{
  "num_hidden_layers": 10,
  "hidden_size": 320,
  "num_attention_heads": 5,
  "num_key_value_heads": 1,
  "head_dim": 64,
  "intermediate_size": 832,
  "vocab_size": 19322,
  "hidden_act": "reglu",
  "norm": "rmsnorm",
  "norm_place": "pre",
  "norm_eps": 1e-05,
  "positions": "rope",
  "rope_theta": 10000.0,
  "rope_fraction": 1.0,
  "qk_norm": true,
  "attn_scale": 0.166,
  "bias": "all",
  "tie_word_embeddings": true,
  "parallel_block": false,
  "extras": ["capped logits"],
  "init": "normal",
  "init_std_qkv": 0.0305,
  "init_std_o": 0.0,
  "init_std_up": 0.0305,
  "init_std_down": 0.0,
  "optimizer": "adamw",
  "learning_rate": 0.00315,
  "beta1": 0.9,
  "beta2": 0.99,
  "weight_decay": 0.22,
  "lr_head": 0.0141,
  "warmup_steps": 492,
  "schedule": "wsd",
  "decay_fraction": 1.0,
  "decay_shape": "exp",
  "final_lr_fraction": 0.0,
  "batch_tokens": 262144,
  "max_seq_len": 768,
  "doc_mask": true,
  "train_tokens": 860600000,
  "max_steps": 3283,
  "dataset": "wikipedia_en"
}
Each number is 500 + 40 x the weight over its row's rms, rounded and kept within 0 to 999. Layers, rows and columns count from 0. Numbers have three digits each. The size before them is the row's rms in percent of the matrix's.

# layer 5 MLP gate, 832x320, rms 0.0467, rows 263-320, columns 0-79
103:467455446437578517453558493456503546500448430491502495454458501447471502461491476531450514447469500508539494522564520493488529584496503502520529467574505513467452468557484584470499556522493488498545497513563424509512458491510549547500485584
114:445467438476479488532485482529475498562525486466503560533456483463538521453536534418480475425552546524511501491512533504487492569508531502519499537484487475586550546529518528470564554515449492459491503497566484543488481486558464483480528468
097:503565507496456503489423509554483508475455451529451491480445485445475535506522523422415512426485554426477494486500549536497470553417529473512501473562477473547528614442505479430516553507505468506565563510530459508570446552547519485493501529
104:509554462404541510554502557551453517457532471603482550492545488445508530477598521445496551532460425565529507494470495511514457566516506513555489467523523423480481515520520520480470587520504514529478532488523499496492491499435499474453454549
092:526454478516485506528478512532487511474435498569509541467497461469541520510579500486483531556521432545522555502510514480515551485479504543467476516485532451525540499586454561432482509552449507538440509479479482492599519511524454443377444481
096:474438480490499496570480476540540499542612510500489535542536509495462510460535480425517519473538475519518585444505502519424478495505463430563439451539445474481462511519581439592511536576458550568512494482462486545453467471508528491488489422
083:460533435508537483455398536537470431503563503447513513547516457508492461504558521508483448441528509487505512497438541451474486470539549477560485508517467521499504604453538585551477435480496452511479429526523515433461442487519492474483464500
105:492566468510541627542464507485479517500515456523518529552472436416494475490557489509480508526499447511537517477493482520511426500525513475547511477558491498540522513542497568527504572481529527506498475433520487491458477491468524541463466505
103:513488464492533482502431574498426582481512534467495563563538474516527541538491562431491535508501545471505586437520496543415455424443430522553425466453433489509520585549538545452502536494488540388541519453484495468401481498544472466509443503
104:410512422461523485495463522535477493524502505474471511435484441445505525443539508487535450521520561493473608493410559526538552487526518548529448508498559516511571611556477589551510545540473550498484564579495556479525408511506549539517482531
094:484491498440569510523521535524501515418547527522536505487511487499460489465458515454422484535512524546453524577490450546501501550523479484527483582469515436467450537529529497518522477451448465462492561555516456507525450472487497546442391551
093:476532487445473482472538484479548503492493528523471556605523436498473554545484540458507579543566481474473595456440473502502523539553518506494553527475479473590441554568498555497493480478532510461543554450486476441479473539569457495466456465
085:500536417556485460468452480508499469483573452432502461494555475468499528434581515509527469515441504480513533390453452500494511499489533508459514500459469567518490541450570522486542495481401463516513527481502512486519491509515451509577409517
101:463555508526511461577483518527492470461540471513565489505483521455466487463602425496475514530537484448487491392501598545489473572539549499527510562518521495638510503544536536453435486522462464512467497439471516516523502519484483491543504492
102:546487489520542564474508509469501479477543527520554513484482496506435588457527517533504482501536460444508536497449474491506517510527491530513449484509427445432541559497569561527515589600435515424540477564483440471563483533496546590468493525
094:500496464529505470564569457497429558531541466496537465498518503484531425497499430469516539484510499541437437510504574508486562538436521384560438500580418561486468549524536498469530523501503530465498486520487537547472451463475528567473495499
101:533487502454492492487474524450477555492521536517473541491501496561513466460543497427500436563501433467545485501435573503524509594556475486511498439470577446561467540502546524508421488500497524479533455481489501413555469451453536439458518530
102:523486497500539562516479465481490463539520428506551527488445427467460469495466512522548520523456546519531484453468503459474552527508470498437459532544469494498593526537565515491478511551507507479479512499551536525527511510519558418511467513
102:496483469428528508468467484492515574489535495539557502478471476483431489522493498415494495443445536510522531493417529480457474546545597517417401530466503532516461464447462486482577547472450518489522477509483482551523486469539483575521524522
104:449474460544541529480529472604491524539550462546470500483556438472495485454505518455508535518549550509556499468444489489511582548486538495551522507492449543490552512536510596473550447481524552555446476490510452520543472515553566452473476490
101:539461491444590478499573551525536559452493470531502568500463452453524521533571449456536576525518541523511549462587534537547475519569526483462439496508544520498515504563514461433553480447515487533450557488465448438518498476476521487509554598
095:483511367450455505484578533471518451527497479503580507472537498533515531488527494507542465483547494556484530493504494539524505565437528524491527511440495518565562497507488483505532535517507457500482518446532507487427446553517550525458527573
099:572594461491510540558446490502507497548559435514574451478494492444461524422500529530493512446458523551540580463445422450513479560547479457537451415546492489474543502623544482488469518612401481495579502517411477566536527520521496515514579482
100:531543561522505495527466507447483531421556522458536511521446501515496583486531537416594519458553440490546520525458460545517496526545526519562492491468523524459548503505601540506565579554495531530564572455481503563510504556511557545412504527
101:450504464496475412511479529485453493578487454460522488506568467482532433402520495491488435443499560499521537512534500532458539529546488543468468527518493448540457554454523554575576522462487540531474493529525487500586534537466482508542448539
097:550584485442516499542595514498542540467489470520534604464546527478529562480437496454476434510543523533530544446519447492558550540476473512520472461433473436506476562505580521497520482500479515434458461425480539468504454495468517535446464534
091:520501449576501560540474441553486535547470428593543606504521566419560416524460515549521582517496549559437508491504476452492567523504550572493463516455520535540574531521515479448513545480499512561551497535528509491539523488564473503401527455
105:496523442511591507502542578541509495535452486453503451500500495496505415526483556449486524454518467518524500432444512496514594525516453534556563506493478482527455482475499558509514474446457510479464467431527491540554513528529487555533397473
096:448521470418574490470494531531505501569550549589452560554526501508505475426537459503547417565533547464562460504475541508525484418538499512515538464515477543493457566508501508573492456536498557567522533520572475468473479566485518497515497439
103:554518510539537520551484483480495593447550471458485578451514500439472467458514456486496499487559529524547437541435459468497531546494481445479458505515416393458543458538515507502475487468510571526548532543502491512499575520452543565484554449
098:566457537508551526580530498499458462467449512581470611428523541478468553487579532484483402498485516470443472494493554515488478503506537485443415423467510436481509533524470572478553555540479540535593501518484428512476462508478577552537495478
108:531536552428528493522473541538462540475525478490497494434426542492447473541513514529525480531579462526470475506521537511480496522481545607506424420620437419525504509496544511444521546463567544448464550506464514447503406443537571517503564502
102:572575484427544483483474531530464468470519461474551484508467483496518471522461509504507501571572494551425548460510471533520480573490460505487496481502500462545496513470530534449510523495537535509503502483530518453549480549563493522497487511
095:520484514497480508587517566542426491570499488506542501556485570574538491508546472504488536556540474516501522475570525474462510524497552474541429425450473513560394488473496558488442501501561541476509513479569489453427519476469462495460418518
100:576552451467477544464473469520572453504540495533403493443507433469502542493539539501544507491494506475522525502553467568450549506471487483494555515454501497509512570469583478510536495510490560503526528509478411530488446568525551465482561452
096:433492476511521499517463515446538510477473493494465543535509498464436458385537483510545428585575472508493516475532516450543534518455511466477573458538430482508470482496487536452465411500503519542521549512531506534565482441508514493477489454
102:536455482504577535444466495470479531491489511498542502569480483484532480502515473532491502502510570539466559513445493517498563500585464484410567491541446442556551536556546505487526485513500441391558498455541451491502473546540561454546466537
100:500449487492579538512450533579436521499491467519541426439468485427578436500537466459518522463466427566471505523426521502460551547495475507479440528563494458472543475479477469521431525475523490549503483501556488547557507522509596558470422542
102:445528488564554485502577521472511480535566496491513510484482472483448549425507495464499444456540500512548506470510487497458543586440505475589484451567518474470510496549562477496514403502523548493550440499573495557514455455538544513498474520
106:419557475502535570525543484453464525523498446496548550484495498475460457477469472512521501502532543531452502477564533516466518570542524504572480506540523472491560499485506418461516453458486538452482476543491435522544456440567489469513487513
103:479544480466578517536551481445512513490542460451527483416510525481501563471511520468610490513518541475527488469441466479492515574438474471513475434516455423489504493466560464443456555473468528427498474516488472571613484552554466570554521526
106:479491494546559480533451554550572461514536467415495526515510519539566512471460506533524519550511470470441590480500526517470497505525546489527504473497477488574450431517537609501453459439498500480542459475504514515523526417563454592439489522
100:509454573553513557490461434470492517553487480506460487504514427528504514440489478452506531540476508494547583422518508546447571569488499449537543453491512462523496481548470500543566526447478455499485524478506480488502477487555480557493447491
101:453536438515572441500568575583574454482504455380508456482491400494509519456491458457535487559494506476530487506511491466565463495542458510479457514524485456489563497533521482452578448472448533421460514465558554533567533445462475441500553500
107:483485429451518527540492499514522516490484469489410490502423525512471488468479494486495527536482551538491472460459474466528507548503524484504447560595478489483520513520456483484595500539445498496523507536602477520531465458612517510470528485
096:521498534460520539505424481508428530551526442534453500529519497508466497459442539509504527500479481552495491454471458546412471498506452494506459419512471495471510482527543519490489549457511492529494481472501487486481517484592500516489497500
105:562497460495538541538494429456519557538533465465534552469531482499449513470497515469474561546470512491444493510500448526455468563523520511467475487496461515509557508468566427564490507491473550563506509480520486490460450463565623516503493506
096:443544453503493524516494512512480549534516421532540540419386449497481478447463491512559526509526456586559518447495603509456499514470608517538538457491524479460534481544550487505577501509546530491476541448477436558497572478502489506435512538
106:508575523464529540460516465476550538494525490514478453410480452484489522493427459435464566547544510524503476527481556488530559575533499501521434454572440536546485471495477568461452529488615472437570496539496450428466522458518526551543536538
108:523551533428498504489478508488478521566534438562511539501476509466540500459492538454455536536492563523484541392486477560513529532502564553467496449457477423520625448565549489501520497530463508515612442518555408532576499510496437512413439536
085:478469454493486531490551412503509499504465473458476507451487436427553504538461509485539554495478542502492536503538495429489550544510516489506526515497549435423381474566517536486599509484531486517430535414545484508350474537539520497495487492
101:508557475513548487459452501574459492534576436435541491491396476503555497445532422447503534474517466541534473495362533515444509527527449457463559454499520467475496548485531488517416537518516466508421430558474535582515520517458587501434444478
107:470461491495594479472443576507544494550503481495520461495519526480439511387590424472467445530561467441533492470423475538467492454506484502553476494508512524487517545526524487485499501467462563545527473518483444576478479465537550491510519568
095:504495482503538508513469499490488560538469523533552516521517483514473478528474453513468527497558535420511521515515470482401517553543477553469488512530437421477484516510515486486487549528525464503536550483532486524533525425502503510482590490
093:516444486425540472470464526498465520564535513510473510459508499455481517530497549506437511493493563535465564420474531497543492470502523474486572569510487553484495521481499550507467518557502486457532527569506558423515456573567417503580513462
093:530471475515542525509498518497503576517525528434458556519468521470497524497487499520504544473549509494514558529476520556466473519549594469469535498566492487430561523543498512500522540533488498455487550509537467541534500461550535471432592550
097:441489460485581466498505494470487514530513493500485510560521456533408462454497518559464458482563504497482475516460543566476561501491546553505479541465511499523508554506574477525505496500486557452446465512501488468485549364507464488546573496
099:421508487511508511550518565465471521515559439440489534552508519432452442525494458570512508497536469581451488532482459526516526539574570543465477538503416459506517558505515542521557487537510496460486483492485474546509544519445534507471495515
# layer 5 MLP up, 832x320, rms 0.0443, rows 263-320, columns 0-79
100:448433479499508556507536468489528443461447480445544430553519476473521477490458475478497489477506476490480476410590493445541480544520536531490497516488421456466432466497582527589524560513482515525442499504508509496512498482513523559539484481
110:472442521549521550507466533556502544518466491506547513439534544534494411496496466488534510479504557453486433518498476488425480510598483557510552501511502508470542586453542389551478442512394477480459456488580488592434490565498486531503511524
098:422485530477557504475476492546477481541475551528488493535537475473517497515535452420480465536493509501544479441485500521499530480516441464459480562560560499539528538510489419448531546439544469510561499485527503542452434514535498539526502518
103:528517555543523490455525485490497502512442517481519548520500506471482545475486493517516495472476499471535507501571500598508516456530512538551524503504494489548460472553478487475484468484408523491570464519566442532501500446491465471411575423
086:463565519446501598549456568459504500430461491472519475550467537473533516457544484497451519460552538503479450447525481463560459495497456570455504509433461494547534473558502533419503487551416505428461528512521506462526444451474561462480487538
095:503496489518521622520465435537548480534470536507493517494460487461508541408429504436525487485457476538510430499528538524537443492499515476519490425546483507500555493498537497538465528499522492553525523536536480499511495532464531522473532436
082:443519467539453414477513497444554492519515510477475504509533439514547545517490555535456516503503500506495494513566553536494537517458469498505405530527486509565490518556479418533512506486463489453539516484569480494457523479527475500507508540
119:470509540464442497469478525458489557513517556448531484481508578587461600461551528445502520506536520443474513505553513559451583512553463504504455493471541479468494514507516403470462458491503511505541490582506511550582486499524491437519492485
093:531512542510474479509535537551540478581470532434486428431470426523508437454496507569545525554576449498520542521508507404475517549508480529536501467397436504488519446507515529483565537493522509613426575495479482470479560439555432498479546535
102:485450464491488469594481528526532491523524532538447496544499538469580471473524489570436494502487553511541473439465486480415483517501486515397498483534485467469486539468483401478497492476499488520454407486533534504438525462461484514583512440
086:508521460528532429442640528455471532499455538516469527552505563489479513529573513429474508483537481492503456578502515529484559493482494498491621491422532529533461500514543460462491541481496545570457529463563483530503449537487469503432467489
087:413548544494475485530508522565499507468527464487579479447493565503498460538479526538577463559491506479496516521452531507437550463495465500475484538506540489505520543509477446513443475544514506494551555554533533507453433569482469484483506431
088:496485526554431520538479491570478487543573525480530494498488538467423474509614505514453473496471522476476454558515491609488439516560464525498514505486504532512545441521489530472452522523482512559503453606453529528514441440550555637497526495
112:546527502530506509510600503520510455620453499501599484508503522524391526494507464536378530534493522539500485486533560467551486566491517533441465529521499466517469471508446524477487558559488534414467443545466515510536455520474502462537517500
106:575482430479487578419540521489471549439463500468486505422498471486522536474479620510474553523484557456551478468513474386522522510565432496411467516508441489504542518439545633490513505506411492453503428491481447497500459540468407505516535553
100:459496550428465465471453506466496506470520472559514513464512521503521469572531503503550551547547565494529481581505421461556487569525513536566510544483509502516449522469520482545511459519432467483377450483542477489484506472505483465422536488
095:500554488541520517449524492580490547455481496468487532484569458477564520501501448450542460509494538468524546417510524554529556456508555496471494484534471528547566487540462478502517457505520542521473460413624533496475552490479491488559509465
110:581525441460507523514534471569519510493526472555577492596517483546446525470546428489453500548526470574521517485544519535505463567529514485418495479430535496580505518474485502537522449497510495509535501485441474507485503517531481509439533495
097:497526392475559528514524499389558450567562508499541458519585540494488590522495479453545505502493528449465526494491518501486572488560528528581521546510520481563427430484501465582476534514443519520479573495462504570593428551514575520493527559
115:504503523540487515546454509472513501495475506486466497497547430471509456521587495528381526511516507498587421451509522449575551494534554476432437478463548531528539443543548528533520459500470502503455437493526489455497469564481480495508439614
107:483525434441543501492567512493557498409505446575558499543485416487510526380505507535547519521544464478481584453527574511499530556563539521457531538489516449474426474561533465532495505495534506452493539516442544526474507534515456469502486528
099:485418538473485534496576437539516491466489514498454452419525446510473580596495587425509531477480510499525458510451492547500537475465438562442505558485491446479492436492497492511546474499504540471519481489506507529474483509528504508437553501
099:445494435448478503515474480500505551562536470482554445525449546522521519550513527446515472496439472585518518470501521539575422514461460487570502490520531558529553529507437518457533520445459484546562509494529500502494457416480508507453530519
098:470553502520506530468454500416483559536462441469417493480516528471595530461529525429487518472554532464509510563392458429453478480480420468463444438498440548491513501462487449478445482567447540564555469472429502485567493564552473486406526516
096:491522490465494504489587552450479544538470493504490512484549525502466501441491513424476506499502464503488510461474613494470479478541524487548452486540531521596498478547454445480535453478421489570462502449580472454531496429525472590609552484
089:553421541503555456530496535500460545516551513518538562492507527501479522557479427586507495459492528505498514452536556479490458443562403540478470490470498483446462448518576489459548482493453505493500454476468532474455465564515475473515481560
087:487512405475506484498497486395561505494497494482508428507483487491435489501458454508430474534529455484560467576506460479434536602501519484451558559519495482512534513434456419482588523471453483482498416596505526500534516465514544497476509498
106:492516487521442458491478436504576498553452507519494460477465497482456470439522515462463457432473580556455537487551515563477488525536457432523480503500420584509579538535548442461499510518533533460475470530514502516472555534483545615499486507
095:481422514519490476505405429514551519491587492509557476504476515451516468443469487493532504437448519459522460457518583518436479496471471504536566513516512506524377442529529528499599494503452448559568482498507537516456530490510539508514488576
096:491479543380493506503517562543498461572499514478437493510497455554494511461485555540531478484424499581567475487483482438548454489498508519555450510469473488536438463530523546456511454414444541498490424425558480578543497402481414467504462468
091:478523509526497491504539542519488517528488528499434476510479518460593564484457462491414488503498438460494584524488519499489444498440591513485474554464496507444529444458482500496524481533527440415473525470550463533559549489488498476531489527
107:445503526483510519466488531497496529472533492459486508553468491493498455526436577555525402558553474481581469490533533508516541507516465550522536467478434492538417515446521500560548536414503510540426491518495501460514479466463525502477485454
098:487550481500460521461495485494499459497505495524472518425493466481477465534445538496529551496493388464532513537475486474489581560462517511474513557539504520490432511497526459442516587455533531483488454460591498549583557474498469544446558563
095:537521498532532531485500500509538500471461493505451504474551465522539562475502580518515536543487543484489511489496481484580493513498467534509493494543473499520611493484500501447473487538483469481530441482458508497571416507488465458452482547
094:547445482473537444545498514553516501510499498434487494490513473530561596521516523512529486529553540438513456528556493508517474459561461492519540506476554507518560604495601452484490471513520527536474599504487489465540445525488539500504567457
091:462485490467467543494513536558436553465499497516558507489441481508440413527504445502429509501456521517503556576486554561502497544479515514543510529502395525504464492507535538539548533509535480470565568588487516511469536539576461496468499532
098:476558458504522513516484444515498462405494503472507526427418542566516446550502500419507435527503566533423458450479497503500444521539446496539485466546487527514496519547531500475542485543513571489668520538408509509437459520505523561455511533
110:569529468534438472448594433528512453515504556532446518551460453482506522497472469496512510480497528530482504484439554444470531536500557456444491487528470483491511496530476487512505493489542541506484513530526560532531422523468535504480513416
111:504498497515504528508509531508489540495589498514478460516490459514502520503475472520448484469459463503510494449533498539492517507515436472529469360506511482500544490548502558545439427561513541540552501504533416483415546477575451459447536490
103:559483537528493485560470501426441455531504507440503492492412539471486485468525550545461557571540485484555534557475445511376494484541454555465467465505514512506459447548539569561479523470541517506480514507495433382409452497545507473463447547
114:501550441515486467551501512509469510480585549504526497491492473497480496508488461525497491535460520479455484511487538461538540449535545440528441496499579509510403503541487492510549563481466517445574475524433493566446499576464482471482465513
105:508472559486495506500494470483532521484470462510498480533486505507477382592508445510549515597463473559471508486495573529522457590490551561581491466497489552504469558523485515521563501492463442488531468527424502505532532489506438537483505518
096:558567552447524497474497470529485488518443487518460444463553431514514519452464508461505532483459453581508524468462437522517518517463431514587528533552449495535576498456489501472443466453548522485424490507510551505520517531543524523494469460
095:568528483545452466545501494477518468512563527541485517578488444515589500495422527541545500450508492451512521453477491550436501478497508515447575491514519470514517453523534555505489479501515483529457501544449460534540536428473480535524428498
106:503498512478531523532487515453499505449499501502504515607492486522530459561474486480480464510505579462483565524421451622479491443484504564509549512619552485465491519407477515438454491523530573470476568476508465542417517481432487483493443522
112:511548403494444477420491566457561455493448506547488583484478505480521495499513549480453473440531526497514524558504523524468482454448429517474504501427442463521469486481426437440582472466512430455529538531516548543510462559467518499506503465
104:546521491438469520558447502499474549465501502503354499559500547501466479528532545470535578551508465506497492532435581448458526576485529529522512517508503501491461502471513472569545535550537528539489524510508473503535470494508568553540499516
105:589450521502535519483534490493481537514428458498459526535447512551405448485452414504491524513502517450450470489467456470514583420490483502521574509462479447446545469500512515434467532404463501461547514510526541464498470449507431425566510542
106:521447499457553475516494532497557521489482449471520421498426532533565505545478455543424539502513506468492504440505451484505516496436554460514447608547468524545418461558494524478554468468448471483522592507480514563521514468524499497412545505
105:485534530481549512501509518495477487464537493530496492501539514463516514510481504520471571432506479506500463536466510492404506529525452498474461488484571562487497523509499480606497511507561395481452523457440555428464562538470512503592521573
081:513563484529477540537489499469480554473455556504439532488560514488465548549495463527414515564492443492457524566531517521543452510449432538476504514394552476480573499510502482455479465458423529508527506500446552486486473502520541522473460526
103:508526585460561452561525449509486442594574546496518495481468507486530558504563407546451546559435507440476518517441481543556500501584511519464509440487490472534512496495487434551477448574536544494499503463439436509401522501459500546471506428
108:513449461510592590541448501477591519553470433490617500503493497495479479474534483449542424469563446501519486536440443488539534535525422432484465465562454490515539495502550510545498496471449499572515504516501438593505498462560532534496511542
093:537487452567527463500473500544568453491459496439553551487498501505528487508495535544452460443472534527525490524493571551539537517483558468531510527539483487547494524515536522542510475517494476441457498553462514514527504528461539517419563454
085:533449492551467496452572451503491474530477521489465461564485478498538524495534523482458548536561501562561510531547551542520541520487480546477492489373555546509465477475512475470553499461471468517441515529483526506536507569426494547469532528
094:508573525570504472493452448469519530477495487437518535489548511487537526482479523510484562482468458474576477471457449485503538537506422451499483508537457465502476452480502571524484495548470469466509430481576468361453460389449482580460550455
100:542472451500472477511503512540435489459448531542512478431530390484475482511479532428513454563503490456508481523515538495432366533519501531620518507510518489544510497606545475532618487523463522517487465462461471487602519513575524560485526507
100:553513510515513502477460506565493495493447511516472486512528510483490525448495559454529496456496471514554494483502475512455621475469512560546484603526517537523467561504542533469497512547553489553529441474524486477563522494481492471523509527
# layer 5 MLP down (transposed), 832x320, rms 0.0309, rows 263-319, columns 0-79
085:492521539530420537575561510458537506561500627492543459509466583460509509502562475538478472473530553466545435513541463521498553505521517582499435463502571401535569478509528500471482498448511543447492482453532479459449484513491511444547498491
111:457588438435472495440495432565477600522425416547486465509509596513588432494535434429519476482449506425524496487570521501547519530511502465562490466491477512506518485467492502527475522513497486517534539551495495500495475498467482436469531533
099:522529518446456417457466413488472505485497507484483548454529483491563470571577463550452477453421466536508510536467452467533489475525542547487423561456460502489548523515451503552578509511580507485463463435501522566450563516425501493469576525
096:541538538459445521526570533445495524484460504495418447506559492548457563517451498434556419525478466519490485494515519473527497561441476516501516512546563456502513534480538472516467485463528467482475595525457490561517466509430538434472430505
100:534476492478560501500459421389498449554524513458475587540511444454527474452492465495615494468461565467516507477480466541519547500477521519498532460543466518461426494466552454479497507462566555470469445425471490488494560447456519515521583609
096:490506521509441450500492523532539502518434501510533502465483543538502542538594470521421503538516460477574482479449490469501495488517464522485504486485507513492557526495490497538461500520503599531626470503575483570496547476523475457484511498
090:566521530462473582550505498536498531510474312505436513552545485465529502469516518482504472535551435438484494532481456605567525496502501493512523535567516502420557556554518527554562457534550564531514501494550558440471500538543466459549428469
093:507512551470427482465544523521550444538545293490442475555448516505530513509537492468548517508369520512530479408436448463512482468529473533498484559522520545496437474541494511472490507529508488547460481493551500531475556497562402512508471480
098:513563438469571526492478532526423529471507420552438516465520465509516495526484512473490462463498494527529552473485446525550550499428508529549533444437469474504511534538502533456522534476503516441468473503460531557449560429510521506578500537
099:470529483477478423539447499509599470479512383458458532435433505529512549524533471525597509441485530470495527539477486614520450521480473524522495500443502463573502448516566470566564520511452526437494513441500444527504481513517486519479504511
095:453473506505533507564453458458496521542439435464489586498503490496561405501489565548506564519471514538501450462508494456411549486465517566463521435526467480495535483506505508477464470442504489587463465438532473517439549514427599473513575461
095:503487536496435480539407512472513451474501511437507546452485524536499552500525575438488445487555452479453586457460512538531541419508512516483524498559474442482521542486553569527506566505466455442501545453527447485554473494526456471546514464
091:521498486520500491537512437501467539546487418553480501460452498414540494483537520494517549489545479471506560391515488514507545500474535562556509560441483492574492538537445478472530443560516465427510526462491446506461458572514457467517440417
089:530396520559472436555514476508515462493568471390496514533415537435484388539476533492506534434496522552508463525478509465490393491474554520528578500544503525496501453461513507574490513462527560428485494518500483477487489535523500541524568472
108:488505591512474529500522544457513558513481452497479458449545441486501433536476481443494482501519516600520445534525499498506511498476478419550441533540549526513445510476486546513517544562429456522517466497438479488421515496480492533483513448
106:498475454569495434555534600524470427541557197532429438464525515446468488468526514543508483500518542465447487507471553504541512488567494486461549508548501530484492451441571519494494497577500471537484492503490517479483459453450449527488548558
099:529514471496512534520504450463494529513462461529552507475481438520535517448530452495570453477535450521510552556563525495505451617548475476548488389466450564447543498503518448521561556537481506528551533549524477540565477484441509408538507477
102:530553505440502414444410575474513532515498461455509526438582469530541517527538439475560433526528532496471429519428516421509573460499561526458564542494530526472428447525521463511610491566481545491540511438527486481468547421409599472548492523
106:546499521510500472567500493502473467461454462476549524503511622539490416460447534486530557458553473547461461498520478465433510475505549464520493510496523420496485435545517530494551474548611527539499435494546456507493481580454441375525543560
108:521528502517488524431476499492451537451514580538489500485529468473504644528517467444577510498463476465521430572541491474486519518464513505514530474544487518501415528508533479533563554493475532436517597462515509506466516486527537464473501507
085:477478506571481431506503478558542489448518558471500455509521542480495463530584490574456540556466522412513520497480409539505497530463494456483495459546485560495519497459547458556509520487522495510552466486478441557523518501494458485460530539
102:531413498482502558507508463506529426474539511521434485502566538483498466490527454435577502481491472559515441455506450525485424496457499502508508458522532496483505477527519527515460497432552573527522516503542480449569470512574540513528503441
099:501463605474470491477541443510493522538518422454513453424498518497523565501544485532532473492483509521529467524495523393456503570549475479445480490506498483588474472517492467495475505516514588531462571506439549591545494519540488520565527401
092:600416481580571556497468515532556490446509438476504481462530479498511510484434505495541530523476484540405457495483504519542481472554522556479578532535509505527518470539490491519519570498511413523487572442488491488487498489496480529550434507
101:483540541522497390479484425522593428408434567446566534482573492486464565478538489514530529516539495547448513488527514452517498485499504516464518542515488523442477530485503529522482507562539496458478548585461511567505508571527533512437461520
099:508612523452462450536449437539561473514488475473457509482496495468546557500519516449513468500482542549521516420502464509460578564477521487498496450490495541479504503492474455557545522511473488567520424518502523540507500450454542572496535439
096:501472469468494449424452440515520444474509495535490534481486533533588478556478507448470497451488497541480463460394412466548444496508502486458602547519494547534499520513488535518484485558557471543508519554452530506427570514520457478531455489
105:510489450543516544514513474433499519418396543491522514527523472503502415509475499482550517485488462484529533489488527502441439446539523537443525496550349455464550506409468553488544513457547507541551474427511462496518477479480505474477494478
102:471531515538514485487566512550523494541424507482524466488529466456492495565520550519495494581508493572498478564566515486473552512485395421501416529477550618510509459520506476484456551453427465535474515506469504481547468528534468522539434459
098:538497534535434559503477500483525508464585475500494582535528506347466447575476439467505559517473476524416570463479556514523537467546558524460560466553424478522467483463442551503515547504545590464499493556506520471487499530486448447522500448
101:536561494460519510496504535477532472492483613507562540532502512482467515454447464500485510470496534526508532404541404496506451451457520456458536484507496515425558504498572479467475482540544498479533506447564487565495472557511472545487468625
105:516508454489492516392575481516505479460430475525463512543515494512554552463526501439443533482586506512529524391468450510568463553517507440458515480490495529555583410506522475512508504472488537555447462469467529450495562525538528479525471486
100:535540478519481477478486516493461517426518347497506482539447480517512502507560486523571467478511551471475483494503501533560449548507542495501502520558491454525508492547530550527468480516567588448458546478516508460508440463520492482447512497
081:497482425521506482465471516480571550502514477532459498421479499491513494490481505529504502472495536450539537491430491461427549533430510483533459503601550462499441494535504497472502529522495499467463449540516484581559507484529512471488455457
090:540539490509420596567572448509478485433432473534479485540467579516469442523485494462494537522481461504495535465532487557500523516495552530504458497492501560544546485508524415459409495499566513492566490560537510549527524535469499514503516502
096:508559480469518587509501476410543460477519611470535510536561485563543475554504481468528542547480531538491501565573486485464557523491552525518500483512593552501469540569470536482489552539445494546500504560519464529514476471505500515514499415
094:571464534442476507467458539467469426442552589493523444546506433539559524496477513447539435450524459491515493544477539488557504524477522509475475451459492470476488506506514506593478519501487526464433518470494497442568480488504542552530570498
117:516393499539538492462522436473506551429445677442544502529557465559469421537495487500453522489472470521521438530485511467485523502486479544511515505540511479492575456455487502484566513474449439455440473497476470511492514535519531545522474465
100:444455530455462475409530521457529443521495607494413534555561477496464468554536462540504452523590476476503488535528517480476508481414518555555528503480535478469487543455462511529513508514456412567452501518480502511485479507426507573550515489
111:512532443490562483536461515566492478438517502485537547482544506489502541484485470519470482559478546432524465560434470553521499560500509511489555500462494450510483477486502508473503456475537519532500436437531501480546571540485467487519458530
099:505501484474436445511483536542489484532482376474479486451528520428523526489521496481544557549516523527486500508462527508469514552475542421491509580540455563524501487538523459454533529470515551458505485556493498503512490538471481450470434526
099:514413432510551502448482484578464500529505559494551443521509495472516478455492531501469500517511460483434547505461564514474574508412486600502538514570552549473537508526526486470517445542533480499490418490556518481479494548517516525521522489
097:505492494479467465490506486489444510445491452520528516461507533480516474577503478482496430474406600500523476515518470444580426475419506443491459431533514446623461449537504496549492519508487432523584475431475473539523540457470576500482470414
105:576503580485524561490445525515454489517547522484551532487443444471591496470520486493486511438511514529454545460495448469492530555526502559511470590562473481481523476550411436556447485475527545426503533505463518403474474549507525512444477414
104:521526445536474520548480398515487544499455499526477521491477458559506577486480430454432533488478474540517507423522516483561478501405457451503432529523531485531543463502530507494516533482500474491516426487443496524591461588573426551477469447
093:562457534470531514543438494417495480465476408487460553435410467496479528445474489445556505537420446520510470535456524461453426455506562489533540485536552569534466504510502511489489459495529480495452496502468528506495497498489486472562509521
117:521489436481420546541522469513467419512548416526501481499541504529467463503449484485469523472567496587438480485464495511482502413503524506496476532472502521475518541525500495513554525562449490540480454521550493496475565462505496489522597528
092:524479492527503447479522540442461545540424588496497464517540545489486498486531468511508466451566559440517497532511443570438502499529449482479461522451444492438472558539408544474471518485486537527515459532479510506525429539463571522438468508
102:480524494459506490511462557473490503494511529480541506454519526543467469473564458455449567463536519479484549512491521574545500470542558517538509505562438495512512562442534473453439471524554537488492478522463455531515506554499493522464478507
109:451494481519467449546524520563454461569473518486541423505487546406465495559478474464452466463540505495478464462488483505473422459534492525523515573568473477505468537521606538483497490509403459459502488335540495460472490483490447467435526484
088:550494505468456414490454494552528462521470459425508489492462509494503409565517531498536477462502565497515495602502467495531501423393507453469511499498530536451463534453532595508492490496469433476463491533554435537463533570504545523531499481
093:499440536504406479402457485484517445413455620502515465503480497530484511493487520488505592505479482525513480514518468439481524501478541511535556504469593469485502502482404545458505441557484480561457438562490546495452574502510567488502467513
110:555494512516477561548524481559497552452572546485529459525481515526525534481504573574513530547553480527462522458556488587447499643523472502514441536543530498527546557510449491484499549515549479515562535511515561508518461534505485498440484488
100:489511498453593468440500539503540516528502556525442537533547480529458534524443442480487563515482544476480513486519478545554499515530529537473575462445425535493483494397524489535489471600454470516484469512519510495502529458468507530502522529
092:465527528548568506592527510486441541502448523518524486503446528528469409582504481593501500560578465437462508476506489531470489477450494460530540486519512448511568496541458505447543468525558445579535530478521534463405496479570549498454536544
099:548402462496533467509501498536504562509519467506609510450469506504480491482514432442525500539466568516456421532483553417539515465533535423539504481469438524507444526591477495520477602531534553517526526462483526512477523509470491488562485531
104:436478439524536459457510538512562452508548449499461446576499531548412565491476512535526489463466481449506498491505526538465562593543460550463501512540510520520489528499524547555454536524499481490528540524506580484568539469459509506460524601